Part of a small language model's weights.
Size: 14 layers, width 512, MLP 1344 SwiGLU, vocabulary 19811, 63.9M parameters.
Each number is 50 + 15 x the weight over the matrix's rms, rounded and kept within 0 to 99. Layers, rows and columns count from 0.

# up: layer 9 MLP up, 1344x512, rms 0.0666, rows 1252-1269, columns 384-511
# down: layer 9 MLP down (transposed), 1344x512, rms 0.0389, rows 1252-1269, columns 384-511
# gate: layer 9 MLP gate, 1344x512, rms 0.0631, rows 1253-1270, columns 384-511
up1252:66 37 30 27 87 80 65 56 24 47 54 71 16 53 19 62 57 64 22 58 32 34 88 23 70 50 57 59 55 30 48 44 35 33 59 62 33 45 55 56 59 72 40 50 34 56 64 66 31 50 54 45 77 38 62 68 35 52 33 42 51 48 67 52 71 51 50 37 23 69 53 30 37 83 42 50 61 34 49 25 29 65 41 33 47 17 47 63 26 43 40 48 56 41 47 48 56 64 56 30 53 60 39 61 30 57 77 37 37 66 60 61 53 18 43 51 57 21 61 38 35 25 85 76 31 57 63 72
down1252:57 79 63 79 67 35 49 79 71 46 47 28 58 57 48 36 68 44 65 48 50 59 45 67 33 35 45 48 85 39 65 57 44 81 60 55 68 40 69 56 39 51 45 66 68 59 39 49 33 72 72 60 56 44 41 57 45 48 68 31 46 68 59 59 45 38 63 34 28 33 46 41 53 69 51 54 34 85 24 35 62 16 36 58 50 65 48 42 61 32 33 45 30 38 41 50 56 54 71 54 43 54 57 32 42 49 46 31 10 14 21 38 61 23 55 38 46 61 24 47 53 54 28 68 43 57 73 39
gate1253:44 59 35 46 60 32 41 52 53 50 77 46 62 28 44 36 49 45 32 27 33 83 33 49 52 38 52 34 19 49 52 37 60 70 41 52 37 70 28 66 56 36 58 46 25 53 48 79 06 65 45 34 50 34 69 43 66 32 60 67 29 46 54 73 66 39 58 47 70 64 11 42 00 65 37 59 41 48 69 72 60 58 49 39 41 37 45 60 43 36 44 39 42 67 34 53 80 68 37 27 40 54 33 36 58 39 29 47 56 58 69 56 50 99 56 22 40 44 66 64 42 48 54 42 41 27 49 55
up1253:61 34 56 40 56 62 45 69 37 49 46 56 55 63 54 57 42 55 40 59 66 23 52 52 49 22 40 42 38 31 43 82 56 54 49 46 33 48 48 36 62 57 48 42 47 57 42 44 52 59 38 38 53 33 72 90 73 33 46 35 64 52 67 56 40 84 40 64 49 42 48 15 69 50 58 51 70 27 62 28 73 65 78 36 45 38 41 51 59 18 70 67 64 62 36 47 36 53 49 70 58 47 63 42 44 65 59 65 49 63 56 58 39 75 51 19 83 57 41 48 45 71 44 40 18 69 71 37
down1253:54 55 64 66 68 48 62 26 40 09 35 37 46 46 40 40 40 73 59 39 55 70 44 40 59 37 54 50 21 76 24 37 60 58 29 37 36 33 48 51 66 77 51 43 60 41 54 41 41 52 55 24 24 76 57 57 62 66 55 47 32 55 27 51 37 42 64 49 38 20 53 58 48 58 43 66 42 54 62 32 66 79 64 71 51 54 60 49 45 32 47 61 37 56 62 61 82 51 61 56 72 57 33 83 60 26 46 38 36 56 69 54 36 81 50 33 33 41 50 61 35 27 15 41 63 36 55 57
gate1254:61 46 33 25 41 63 72 58 60 34 43 53 24 39 77 35 64 34 64 54 70 61 71 57 72 63 52 69 43 41 77 71 40 94 46 84 40 77 60 15 33 62 47 49 40 41 16 64 32 47 42 66 68 35 46 42 62 57 76 29 48 00 57 28 73 41 30 80 68 55 45 60 78 71 61 38 69 54 58 37 42 46 42 59 46 46 42 69 45 49 29 49 35 29 66 66 47 27 57 52 35 23 65 44 44 59 50 57 43 23 56 73 25 41 56 59 47 68 73 53 75 58 58 49 65 28 38 43
up1254:59 24 17 55 44 45 80 51 33 72 75 34 46 71 59 32 46 56 45 51 49 47 44 39 42 48 32 65 52 61 47 34 74 40 38 26 67 27 64 40 48 57 46 47 35 64 54 48 48 29 43 28 75 45 69 61 50 34 64 51 58 55 49 53 64 87 41 34 34 45 52 52 22 73 46 56 55 57 32 73 49 69 65 35 25 36 58 75 40 20 66 75 25 40 60 79 13 54 46 46 35 19 59 47 40 31 39 61 44 40 53 36 39 57 62 42 47 54 41 60 46 58 53 45 42 39 46 46
down1254:45 27 50 62 56 60 55 64 76 42 31 46 27 57 51 67 39 70 66 39 68 36 62 63 49 40 56 25 67 52 63 56 28 57 71 65 48 24 67 35 71 60 43 42 03 49 52 58 32 43 38 68 61 68 38 51 55 66 36 63 48 55 58 46 67 26 53 54 74 35 44 42 27 23 49 46 26 81 41 49 51 51 48 49 50 38 47 68 47 56 40 38 44 55 90 61 64 28 46 36 46 43 38 58 36 57 49 67 40 44 40 61 43 40 54 46 50 71 56 36 57 78 17 50 86 38 46 36
gate1255:35 20 48 58 40 44 25 32 69 59 31 55 48 49 54 66 51 64 42 42 54 54 35 58 65 63 43 47 40 41 46 56 64 60 43 14 62 52 39 29 40 49 60 53 37 11 58 52 80 75 69 30 71 63 36 58 18 78 18 52 57 55 69 62 38 48 34 66 55 59 74 54 44 22 43 39 28 30 46 43 49 66 55 53 59 82 44 55 44 49 70 56 48 76 39 33 46 57 52 51 49 45 49 43 65 34 77 48 65 69 55 21 47 63 47 62 47 75 44 06 57 50 53 29 43 57 41 43
up1255:25 53 33 35 71 39 30 43 64 51 39 48 52 39 42 48 66 38 47 27 53 77 58 71 62 39 57 46 57 48 32 64 58 57 40 22 54 61 21 48 57 33 48 72 39 53 59 41 56 33 51 59 61 53 38 36 40 43 62 37 36 51 61 77 45 71 32 44 73 50 46 69 22 53 59 09 89 41 73 63 43 37 51 37 53 51 20 23 63 32 58 46 31 67 57 48 49 40 51 37 47 37 52 45 51 65 78 59 44 72 77 60 67 33 43 53 41 11 52 42 51 61 64 29 60 64 59 38
down1255:51 31 59 64 42 74 49 32 48 63 44 52 27 45 75 50 22 69 48 22 35 43 61 70 36 51 49 65 21 61 49 71 48 37 58 24 51 47 63 35 57 62 71 42 29 59 54 41 60 37 65 51 70 53 54 44 16 31 34 39 62 29 49 43 63 67 30 59 40 60 57 36 50 17 11 42 22 56 48 39 50 87 64 37 64 53 71 62 60 25 61 53 70 55 43 41 34 51 39 57 55 41 54 40 09 24 63 54 47 83 56 41 39 59 41 59 24 66 42 55 43 53 27 40 59 55 42 74
gate1256:30 59 58 48 37 40 38 53 64 62 49 35 45 37 44 68 81 93 47 17 43 51 80 46 41 49 27 39 43 41 34 49 62 54 43 25 55 51 56 83 38 64 29 59 63 57 55 49 54 60 57 66 48 43 36 44 53 40 58 49 44 50 59 69 52 50 48 75 30 32 42 48 54 72 39 68 89 45 66 84 33 33 56 52 59 49 44 72 25 28 59 47 47 57 45 50 30 55 72 44 45 48 56 31 64 46 72 17 64 34 89 28 41 57 31 28 45 20 65 31 31 75 66 54 87 52 67 55
up1256:52 54 19 39 54 39 68 32 75 54 24 25 47 53 42 43 35 32 53 51 45 50 14 63 58 21 87 43 41 48 70 36 40 44 36 67 64 67 50 46 60 54 45 49 53 58 41 64 52 60 49 30 39 26 68 50 47 20 59 67 30 64 72 52 43 58 46 50 27 50 32 46 56 49 48 58 37 59 55 78 67 46 63 41 32 50 48 82 43 21 51 45 60 34 64 56 89 45 41 66 62 36 52 50 70 29 34 67 87 54 70 42 75 65 19 60 47 37 43 42 65 45 18 48 39 48 69 58
down1256:63 75 48 35 33 40 52 52 20 49 59 45 35 68 55 55 37 49 55 33 54 43 50 56 68 68 67 65 46 39 46 58 37 67 47 80 56 56 50 41 57 75 66 70 42 20 45 27 82 53 79 55 70 35 57 46 69 46 51 40 54 43 52 49 69 96 61 56 44 27 56 40 52 59 65 21 58 38 55 32 62 55 47 64 44 62 51 50 50 36 73 45 57 56 50 61 50 52 37 52 24 42 46 67 44 55 53 59 77 61 25 54 62 75 59 82 66 18 63 26 37 44 53 93 45 69 45 63
gate1257:13 70 51 46 40 39 50 39 30 52 55 47 46 72 57 71 53 51 48 68 66 77 32 43 63 58 51 46 82 36 54 38 52 45 59 54 40 40 51 47 43 39 27 39 82 48 63 66 74 53 59 62 67 63 31 62 63 77 78 58 47 28 43 76 30 39 45 54 59 57 54 45 74 52 38 69 21 47 27 58 51 66 44 69 31 41 41 69 48 59 42 35 43 63 50 83 38 75 86 59 48 18 37 43 35 62 64 61 43 51 69 60 56 54 28 33 48 56 33 43 69 85 54 50 39 56 69 35
up1257:73 73 47 53 49 46 81 76 75 69 53 64 44 43 58 60 66 51 65 46 63 60 35 77 62 43 49 34 56 67 26 22 67 66 65 25 65 68 61 52 15 81 44 13 50 31 47 65 55 36 40 65 88 44 61 48 44 45 73 48 45 30 49 68 57 60 57 51 48 45 16 71 61 54 52 34 49 80 57 54 55 15 53 66 45 46 45 63 47 33 38 55 65 62 39 63 75 57 59 48 39 63 40 56 60 45 26 65 77 43 46 44 46 61 53 24 38 71 43 41 56 50 37 54 33 36 54 34
down1257:68 51 46 70 60 61 44 55 51 60 45 59 55 64 63 71 59 63 73 63 62 62 25 22 60 56 56 53 70 57 47 46 58 42 74 22 38 60 36 73 44 53 42 47 79 43 32 85 56 61 48 87 16 52 32 44 45 65 63 48 37 27 25 57 21 39 59 65 58 71 51 46 56 75 53 38 19 57 44 78 73 61 20 58 71 47 36 27 41 50 53 52 52 40 37 43 55 32 51 78 32 84 41 45 47 44 81 58 56 49 42 58 57 60 63 28 39 57 40 52 70 51 65 63 58 51 64 37
gate1258:43 53 32 50 40 32 56 58 55 63 78 41 57 60 16 68 36 71 69 34 69 65 59 49 47 63 35 38 59 31 46 70 68 67 49 58 37 56 42 64 34 36 66 73 72 37 42 66 59 36 56 17 49 50 36 71 68 80 50 60 60 57 54 37 45 79 59 44 49 40 63 34 67 38 49 51 55 58 40 33 42 58 50 42 40 58 43 65 48 58 58 61 53 55 45 56 45 45 43 48 62 49 24 51 59 47 39 73 57 33 56 49 48 42 27 47 66 59 28 28 38 34 53 50 50 45 58 56
up1258:21 57 46 51 32 67 61 50 40 53 54 56 38 46 34 50 25 44 35 41 74 57 30 68 71 79 52 44 75 57 48 55 65 68 18 37 62 59 49 89 37 48 36 28 53 43 34 40 43 21 62 15 73 75 25 70 70 64 56 52 57 65 23 47 45 55 57 38 43 34 55 58 62 39 56 45 33 60 25 31 53 51 49 30 62 39 58 67 57 53 73 71 42 81 52 58 56 53 21 42 68 58 60 40 63 49 48 34 24 38 78 41 41 66 49 54 41 34 44 40 42 61 64 47 44 57 75 58
down1258:60 57 58 47 60 74 59 37 66 31 62 71 36 63 48 39 41 59 44 46 34 67 75 62 31 43 66 57 42 37 45 61 38 50 51 53 60 36 44 40 67 29 67 60 57 78 65 52 53 47 27 59 30 13 24 47 41 60 24 59 41 54 35 62 31 47 44 56 35 49 37 55 46 48 38 69 38 57 31 47 46 47 35 35 37 45 53 44 32 69 57 32 41 27 78 50 47 43 54 67 25 39 43 55 64 44 25 49 41 44 46 59 35 48 55 50 45 36 54 57 39 18 33 78 71 24 39 27
gate1259:73 54 22 37 50 48 58 59 28 55 35 33 35 29 44 47 31 39 49 43 07 43 52 50 86 63 78 67 45 64 59 48 61 43 29 31 62 44 47 40 22 14 42 25 60 50 31 58 45 48 67 64 52 47 48 43 53 59 62 64 64 41 50 37 42 37 43 42 32 33 49 65 71 64 25 35 52 23 51 62 55 72 66 74 57 32 39 55 75 58 51 51 49 53 59 61 43 54 44 63 53 69 39 64 44 67 66 70 63 64 40 73 35 35 56 42 51 61 54 28 28 14 43 25 54 58 32 52
up1259:41 25 38 69 27 48 67 70 24 54 54 37 38 33 59 29 35 49 45 67 38 60 53 46 52 57 69 47 48 51 55 53 32 28 61 43 40 39 49 44 58 50 52 56 68 44 35 46 42 70 52 47 43 39 36 68 61 53 43 51 17 67 29 41 33 74 31 51 44 38 66 58 36 68 37 46 49 65 64 58 41 46 53 41 46 52 51 66 49 25 36 48 51 67 63 69 37 78 69 63 63 50 31 53 63 74 74 61 55 57 20 66 00 73 51 57 58 41 37 30 47 45 52 55 46 72 59 48
down1259:59 57 48 27 56 56 68 45 56 72 58 27 40 57 30 36 72 75 72 59 41 64 56 50 51 51 53 35 35 71 77 65 55 54 50 23 33 33 26 45 34 40 49 55 73 57 28 57 50 40 72 62 27 45 44 61 55 61 56 34 59 65 42 68 63 54 62 57 33 37 65 59 68 41 35 15 73 57 68 52 58 65 40 49 47 45 71 55 69 40 61 62 52 52 70 54 55 58 49 63 21 57 51 59 84 70 78 76 52 34 36 56 47 77 50 67 35 62 45 56 62 54 42 36 58 29 46 57
gate1260:63 35 25 60 56 34 63 65 24 55 52 51 51 57 45 49 52 68 38 38 76 19 58 57 38 57 47 54 31 34 65 95 44 36 70 49 36 71 56 51 01 53 63 70 52 58 33 49 62 48 28 40 55 72 59 45 64 31 33 34 41 60 20 22 34 76 37 45 33 29 52 35 47 54 43 19 64 73 25 64 31 48 59 60 40 57 43 77 61 51 60 52 66 51 31 49 67 59 41 34 41 67 63 65 63 75 54 55 43 73 82 38 75 58 80 54 72 31 11 57 44 32 62 53 74 57 58 50
up1260:66 18 52 74 66 64 46 51 62 68 84 42 48 46 53 46 69 59 53 60 19 22 41 56 61 45 56 50 63 51 44 30 35 39 56 79 49 29 37 69 74 43 72 30 46 35 23 84 30 38 53 43 40 36 70 59 65 39 40 64 42 33 50 26 58 76 53 62 42 61 70 68 63 35 33 43 33 64 61 36 39 45 56 77 71 71 48 45 62 51 69 74 39 75 57 49 65 70 60 50 62 67 54 62 69 60 55 34 21 33 48 59 64 27 26 49 49 83 27 58 39 34 46 59 44 27 19 47
down1260:46 39 57 57 38 37 63 36 40 55 68 49 49 36 49 50 35 83 61 78 46 35 75 57 48 48 32 52 34 06 32 63 36 75 77 58 69 71 69 43 68 63 63 54 34 62 46 57 53 47 69 36 59 46 37 57 40 57 61 45 39 57 40 48 58 41 56 40 06 30 25 56 55 42 80 75 47 51 33 36 63 52 26 44 63 62 66 46 18 50 53 36 33 52 44 53 68 48 44 45 49 40 56 47 51 43 44 46 58 61 39 71 49 61 43 67 59 60 57 64 63 40 43 28 47 44 51 33
gate1261:62 46 56 55 75 44 59 52 42 38 36 38 47 50 49 42 72 45 59 43 62 26 64 56 40 32 35 44 47 43 84 40 17 34 53 77 35 62 68 33 42 62 73 78 62 49 33 45 74 64 41 20 56 39 53 45 89 41 43 67 49 40 55 53 79 48 52 56 49 75 63 34 43 66 31 37 47 41 62 39 62 59 31 36 41 36 45 43 41 31 70 47 27 58 46 57 30 73 67 60 54 51 45 38 64 37 41 47 80 52 31 72 50 38 72 60 29 51 61 39 30 54 85 44 77 40 42 41
up1261:47 68 68 49 76 43 66 13 23 54 47 48 85 73 40 58 59 63 43 63 40 44 67 99 56 40 43 41 61 60 60 51 25 40 45 35 19 63 41 36 64 51 59 46 84 39 47 57 30 56 28 51 67 48 41 39 65 67 67 47 75 53 59 53 34 57 14 62 67 71 50 56 74 45 71 25 31 31 50 58 32 44 34 53 44 46 60 50 65 17 59 58 52 47 17 48 55 33 68 70 59 40 42 72 59 42 37 53 39 09 51 43 41 42 31 41 50 34 55 40 54 52 46 55 31 64 53 55
down1261:37 61 55 17 44 44 41 35 49 42 44 22 44 71 20 81 66 32 71 59 65 11 38 64 28 52 36 66 66 65 48 47 50 67 59 59 66 63 70 63 48 62 47 71 52 49 60 29 63 50 33 51 65 40 10 47 66 63 46 72 25 57 51 58 34 58 82 70 59 59 38 58 63 55 55 41 49 61 52 75 37 67 64 54 45 51 85 27 68 50 39 54 38 59 40 45 61 34 64 47 52 51 70 50 39 57 30 14 64 35 37 22 61 51 61 34 54 36 59 60 62 40 73 55 51 36 49 15
gate1262:69 50 86 33 81 53 47 11 69 51 66 56 35 24 52 58 60 61 54 64 49 47 59 63 68 57 66 46 40 50 35 40 48 70 57 59 45 50 45 76 08 53 64 49 23 29 55 38 62 57 44 52 69 49 72 63 37 45 66 50 60 24 30 25 57 68 67 52 54 70 24 23 47 77 42 40 40 69 48 57 42 82 42 87 75 56 22 37 44 51 32 69 22 77 51 30 37 48 52 71 32 38 27 39 37 58 49 39 50 41 59 28 42 54 62 53 24 52 42 64 44 31 83 49 58 57 55 39
up1262:64 54 62 58 55 50 43 72 45 44 51 48 58 41 61 54 44 58 57 47 41 41 35 40 46 55 15 47 47 39 31 54 51 35 54 71 71 50 47 30 74 23 53 62 53 31 47 65 64 37 74 43 48 40 56 46 42 34 62 48 17 28 54 42 68 60 47 55 43 44 77 61 54 41 27 60 68 54 62 43 62 39 36 45 43 72 52 75 39 40 20 68 58 68 69 71 53 66 46 49 64 57 54 55 70 46 84 76 50 62 64 28 69 29 75 23 69 54 54 46 34 61 20 33 52 56 51 41
down1262:52 43 40 55 65 39 43 58 36 53 29 45 62 50 67 60 51 46 39 70 63 55 76 73 25 52 56 47 78 63 59 43 51 27 60 55 48 55 56 40 36 73 49 50 59 63 35 56 55 64 27 36 41 55 56 49 45 82 45 43 70 57 17 36 41 47 58 71 74 62 47 45 70 17 40 25 49 33 54 47 50 49 37 43 40 67 44 51 54 39 20 45 64 58 61 44 26 50 51 48 33 69 40 60 44 68 35 90 64 71 38 72 44 54 43 52 81 51 32 43 42 72 61 53 39 61 51 52
gate1263:51 59 48 52 39 25 48 54 55 72 76 59 68 54 50 46 47 71 59 57 46 54 79 44 41 58 43 57 36 30 85 52 54 66 78 42 55 44 44 51 35 58 31 64 62 49 41 46 48 60 59 38 48 40 52 49 47 80 36 60 62 35 51 83 37 45 41 57 45 52 41 45 30 61 62 37 58 46 48 48 61 41 36 78 50 45 51 67 46 51 62 67 45 51 65 45 41 43 38 53 30 44 76 41 46 54 58 53 67 39 48 43 45 36 58 46 62 70 41 51 45 33 61 65 59 55 43 28
up1263:30 35 45 48 67 59 30 61 42 72 46 43 35 52 44 60 38 52 27 44 34 37 41 37 69 45 54 48 55 67 38 73 40 49 53 49 56 61 70 48 71 79 46 56 20 43 55 39 81 73 58 74 44 50 45 53 42 53 68 48 81 56 35 32 48 67 24 32 30 64 55 57 58 39 68 58 39 58 51 41 49 28 63 42 44 58 44 49 61 52 72 27 48 21 45 60 78 43 45 55 79 41 61 50 30 62 56 63 55 71 44 67 45 53 37 48 49 63 35 22 47 46 44 37 20 71 63 40
down1263:47 22 82 29 41 69 51 37 56 50 35 58 61 20 37 63 67 59 72 26 48 83 52 58 65 54 46 58 36 64 52 34 39 57 54 46 51 33 60 79 56 54 52 64 47 35 68 56 41 39 42 42 50 35 60 73 84 58 41 73 41 39 40 42 66 46 78 51 36 49 55 47 53 29 50 50 28 62 34 55 40 47 34 50 31 54 50 63 69 55 69 50 58 53 56 31 32 49 40 56 57 63 32 59 71 41 58 45 59 52 43 53 48 35 40 61 76 26 36 40 51 29 42 74 86 63 60 40
gate1264:67 47 45 53 35 59 46 50 39 43 32 41 46 46 59 62 69 73 39 36 49 49 57 55 67 49 39 46 45 18 60 39 48 34 59 38 49 44 56 64 35 36 45 65 52 75 59 54 55 73 43 43 65 85 63 36 48 36 53 56 75 37 69 44 27 60 62 48 66 35 56 51 65 50 49 60 52 51 42 35 92 61 35 53 59 43 58 47 55 37 49 72 33 31 68 37 39 34 66 58 42 52 66 16 77 35 49 51 29 54 35 70 50 45 50 58 62 85 57 43 58 42 53 45 74 72 26 48
up1264:55 36 36 54 28 51 42 58 48 31 45 55 47 48 55 46 60 34 51 47 53 46 27 75 33 44 77 41 42 43 44 19 11 58 52 59 57 38 59 63 58 41 42 59 20 57 39 34 83 21 60 67 50 62 50 72 52 74 53 57 44 48 38 48 21 50 30 44 43 63 56 43 81 28 67 43 41 62 48 23 40 49 40 44 66 44 54 53 47 75 44 52 18 49 34 41 44 41 51 53 35 64 39 70 59 52 50 50 30 33 71 60 65 42 51 35 77 63 52 50 35 31 58 36 39 49 37 43
down1264:32 65 51 61 41 44 50 42 59 19 23 37 65 73 68 87 40 56 50 85 61 42 61 49 67 59 60 24 61 43 20 44 42 52 44 63 44 43 46 59 37 46 71 18 76 58 43 45 57 81 38 68 34 39 42 49 28 37 72 43 67 63 37 27 44 30 39 49 44 68 34 39 63 28 46 37 59 42 53 46 46 64 50 51 54 66 57 46 53 76 68 31 47 50 33 29 42 27 45 50 76 57 53 70 32 79 58 54 33 40 34 41 48 49 82 25 60 82 39 21 72 17 65 66 43 35 46 26
gate1265:26 31 69 43 33 19 44 66 73 43 54 31 25 58 57 56 36 63 47 50 45 50 57 48 38 51 52 53 54 63 76 24 68 54 37 38 56 70 27 46 51 33 77 61 40 66 56 66 41 56 69 39 52 68 28 19 47 49 37 23 62 65 73 71 42 49 55 50 40 70 72 43 47 65 51 42 36 94 46 47 58 64 67 50 30 72 59 37 53 34 50 33 62 90 46 28 67 53 56 37 55 27 53 44 76 37 43 67 12 52 53 72 46 52 52 98 60 40 62 62 70 67 64 64 55 65 56 46
up1265:52 64 71 40 27 67 77 52 27 70 53 58 39 33 70 62 50 61 53 38 77 71 33 52 12 50 65 40 69 35 53 54 28 85 53 29 55 51 39 37 23 34 50 53 09 40 49 52 42 54 64 54 62 42 50 30 58 41 63 73 66 51 66 52 20 44 29 46 62 50 31 49 43 53 53 49 41 36 41 53 58 28 67 52 51 17 62 38 55 55 58 53 47 21 54 30 67 12 51 30 57 62 56 24 60 41 69 47 43 54 43 48 55 34 28 26 39 42 43 60 55 43 39 48 80 37 48 73
down1265:51 73 59 56 38 60 58 42 41 46 09 65 69 49 30 19 39 67 68 83 59 58 32 42 52 26 74 53 67 42 38 26 52 29 46 39 52 52 44 39 46 42 78 34 58 11 37 46 35 48 62 30 39 53 42 41 67 55 47 52 80 27 50 71 32 65 43 40 63 53 28 34 45 54 26 73 31 60 40 46 62 31 66 40 67 41 50 47 48 55 28 85 43 71 49 40 52 47 64 72 60 61 58 90 45 60 56 25 58 50 64 33 70 61 57 66 20 00 69 71 79 61 57 66 58 53 48 57
gate1266:79 63 46 67 51 41 57 57 57 18 60 64 74 32 50 58 60 55 73 65 48 53 14 54 21 39 38 33 52 78 33 54 74 43 62 20 19 70 63 49 55 42 80 29 35 40 80 57 51 31 60 75 27 65 56 43 40 57 45 56 62 58 33 52 75 63 42 38 52 42 36 61 50 37 45 23 12 58 72 21 40 58 67 51 22 52 64 53 29 50 59 34 34 57 52 72 54 55 63 47 46 20 63 25 56 56 49 59 65 51 30 53 44 30 53 44 44 59 50 63 53 55 56 68 68 64 18 71
up1266:29 48 41 50 66 83 40 63 33 73 80 45 64 57 36 36 66 40 56 40 49 39 51 50 59 36 91 69 57 42 75 48 35 45 69 66 51 19 47 60 67 66 61 46 32 50 25 59 26 44 31 76 59 40 42 56 35 55 33 59 30 62 52 70 56 51 34 66 49 57 53 53 55 57 36 67 52 33 48 51 64 58 40 45 43 58 46 61 61 47 48 37 41 37 74 65 69 47 00 53 32 73 29 47 58 63 62 54 46 54 72 49 35 54 37 53 50 47 63 21 18 27 48 44 54 55 61 51
down1266:43 33 37 37 58 46 50 59 22 60 60 45 60 44 61 58 59 58 43 42 37 60 76 50 35 40 48 54 65 56 62 19 56 47 32 47 48 55 56 51 27 58 53 30 36 34 61 56 51 50 43 50 09 52 89 63 41 46 64 65 35 52 54 44 22 51 19 46 49 50 61 42 54 43 31 47 61 75 56 47 39 50 54 52 63 57 51 47 59 61 43 50 31 38 76 48 53 58 57 43 37 43 78 24 38 28 61 56 61 46 52 67 47 38 82 60 56 52 49 40 08 27 70 54 55 69 48 58
gate1267:42 46 83 77 32 53 47 58 41 64 61 38 36 54 19 55 81 47 52 37 50 56 41 21 39 68 41 55 52 44 47 33 25 39 43 69 55 18 78 51 78 55 36 43 57 63 58 56 70 60 56 38 31 58 35 42 43 59 30 49 29 43 70 50 67 62 46 56 58 67 52 54 52 27 74 40 64 43 62 65 31 41 43 54 62 42 50 48 60 56 48 46 08 77 37 09 83 63 49 61 64 59 20 31 39 73 36 46 43 40 36 60 47 31 53 41 42 52 40 22 58 35 51 53 41 56 36 61
up1267:53 51 77 58 68 64 53 50 41 57 78 73 45 63 21 54 60 64 35 69 36 60 66 56 62 66 49 58 39 55 32 52 42 57 43 54 54 43 36 46 41 39 70 54 55 58 62 47 35 67 46 77 48 55 30 27 50 80 60 64 60 33 59 73 38 67 55 31 59 46 37 58 44 40 53 47 49 30 45 29 54 45 40 61 55 32 68 55 84 70 45 46 42 63 44 70 52 30 51 90 44 63 81 50 50 56 31 47 49 56 22 59 33 23 51 41 47 48 54 49 55 33 43 37 45 91 40 37
down1267:40 54 22 41 49 36 55 47 26 48 27 40 47 47 62 46 68 48 50 43 64 67 46 40 70 51 48 45 52 56 30 51 72 67 67 54 32 44 59 61 70 72 35 83 73 45 67 43 68 32 55 49 65 60 48 44 66 29 47 49 70 44 48 47 65 46 78 43 36 45 63 46 63 53 48 70 46 32 25 48 47 52 69 74 35 41 56 71 77 37 46 46 52 23 80 77 33 49 67 46 49 14 65 56 50 49 60 62 43 76 51 51 80 46 44 54 55 63 53 51 36 79 29 70 34 40 51 04
gate1268:70 43 50 73 52 24 48 62 37 78 53 64 76 63 42 63 52 58 55 66 40 24 54 39 49 51 29 65 52 30 43 60 54 41 55 54 69 50 70 40 46 54 22 63 54 31 33 72 69 49 37 30 64 19 67 44 58 71 47 41 38 20 55 61 29 58 68 59 63 55 56 60 50 39 39 37 35 49 47 42 89 48 51 37 44 57 43 45 39 44 47 14 64 63 44 19 24 33 52 52 48 79 63 90 43 43 63 79 44 67 59 50 38 62 57 57 45 53 70 62 67 59 53 38 31 60 41 65
up1268:44 29 46 66 68 37 41 28 20 63 53 29 57 66 40 51 55 57 49 44 64 64 52 56 74 52 57 30 37 47 68 62 51 30 63 46 36 62 71 70 33 61 45 44 52 48 27 81 42 49 49 24 50 52 70 34 31 38 66 25 72 77 39 29 50 50 52 65 66 28 23 50 48 51 55 63 51 55 43 33 59 45 53 60 50 41 30 51 61 26 64 45 53 56 35 34 58 85 29 72 39 54 44 54 69 56 75 59 50 75 42 41 49 38 36 62 38 59 60 61 69 26 45 32 25 15 65 81
down1268:47 33 59 61 40 68 40 21 75 58 23 56 68 78 40 54 66 62 54 51 61 66 40 38 46 25 48 72 49 60 51 56 60 43 63 16 56 61 43 45 74 54 62 45 45 46 11 39 59 50 35 68 42 69 46 32 58 75 52 33 55 35 66 49 70 32 51 49 65 27 49 30 49 77 61 77 48 40 63 50 42 68 50 45 26 48 46 61 34 52 40 40 52 30 49 29 70 60 69 73 43 29 58 50 61 77 67 39 26 56 41 71 70 53 23 38 45 41 69 72 59 40 44 59 67 52 76 37
gate1269:49 44 44 21 39 47 68 51 59 63 89 59 55 31 35 65 44 52 58 87 40 56 60 62 65 42 73 61 36 51 73 45 52 37 74 53 64 77 76 39 43 36 51 51 45 34 24 47 65 69 55 45 41 59 37 64 40 64 58 13 65 31 69 42 36 42 31 30 65 43 83 39 99 59 47 35 69 62 23 89 54 58 47 61 27 47 53 44 61 52 70 60 58 58 28 47 49 84 70 48 46 27 39 09 77 66 35 57 43 53 73 51 61 55 42 35 35 30 63 70 54 62 59 59 42 26 39 53
up1269:32 28 67 45 60 31 71 48 19 80 85 58 65 22 51 54 66 47 35 69 64 45 44 28 59 40 56 46 60 22 71 31 66 38 29 34 48 50 59 76 50 27 55 34 54 40 43 15 47 42 52 48 63 52 45 47 34 65 56 51 49 64 47 61 27 61 22 32 36 56 43 58 71 25 41 54 30 27 24 51 36 50 43 61 43 64 31 35 55 40 47 49 49 52 23 62 20 42 29 51 18 57 35 57 50 42 57 39 26 50 60 29 65 43 50 44 49 47 35 53 37 42 72 40 42 36 08 80
down1269:54 57 51 58 35 52 57 37 45 72 43 59 49 40 35 58 62 65 75 66 39 26 55 36 48 72 57 47 60 45 58 49 56 38 48 54 59 56 41 49 37 72 86 43 55 27 58 36 56 34 50 58 17 51 22 54 64 62 35 48 54 48 55 74 77 78 41 24 40 69 38 49 34 54 52 37 53 26 78 71 58 14 57 67 26 58 35 50 62 35 86 80 51 45 40 80 28 67 72 43 59 57 61 34 46 64 42 55 75 65 49 40 87 39 48 45 26 47 56 56 66 37 53 49 50 55 38 60
gate1270:42 60 33 42 12 61 52 38 63 59 38 51 78 74 58 47 48 38 28 70 65 57 47 51 67 62 63 53 47 52 33 55 23 33 71 35 43 57 64 46 22 70 83 62 41 61 53 58 38 46 51 12 23 38 68 60 45 57 32 37 63 73 47 54 47 58 34 35 66 34 75 42 43 57 43 42 49 39 43 14 28 44 38 33 48 49 38 76 50 40 18 50 28 45 43 42 27 63 39 60 82 63 43 56 62 20 48 38 63 45 38 63 46 56 40 84 51 41 26 50 62 52 60 61 41 42 47 42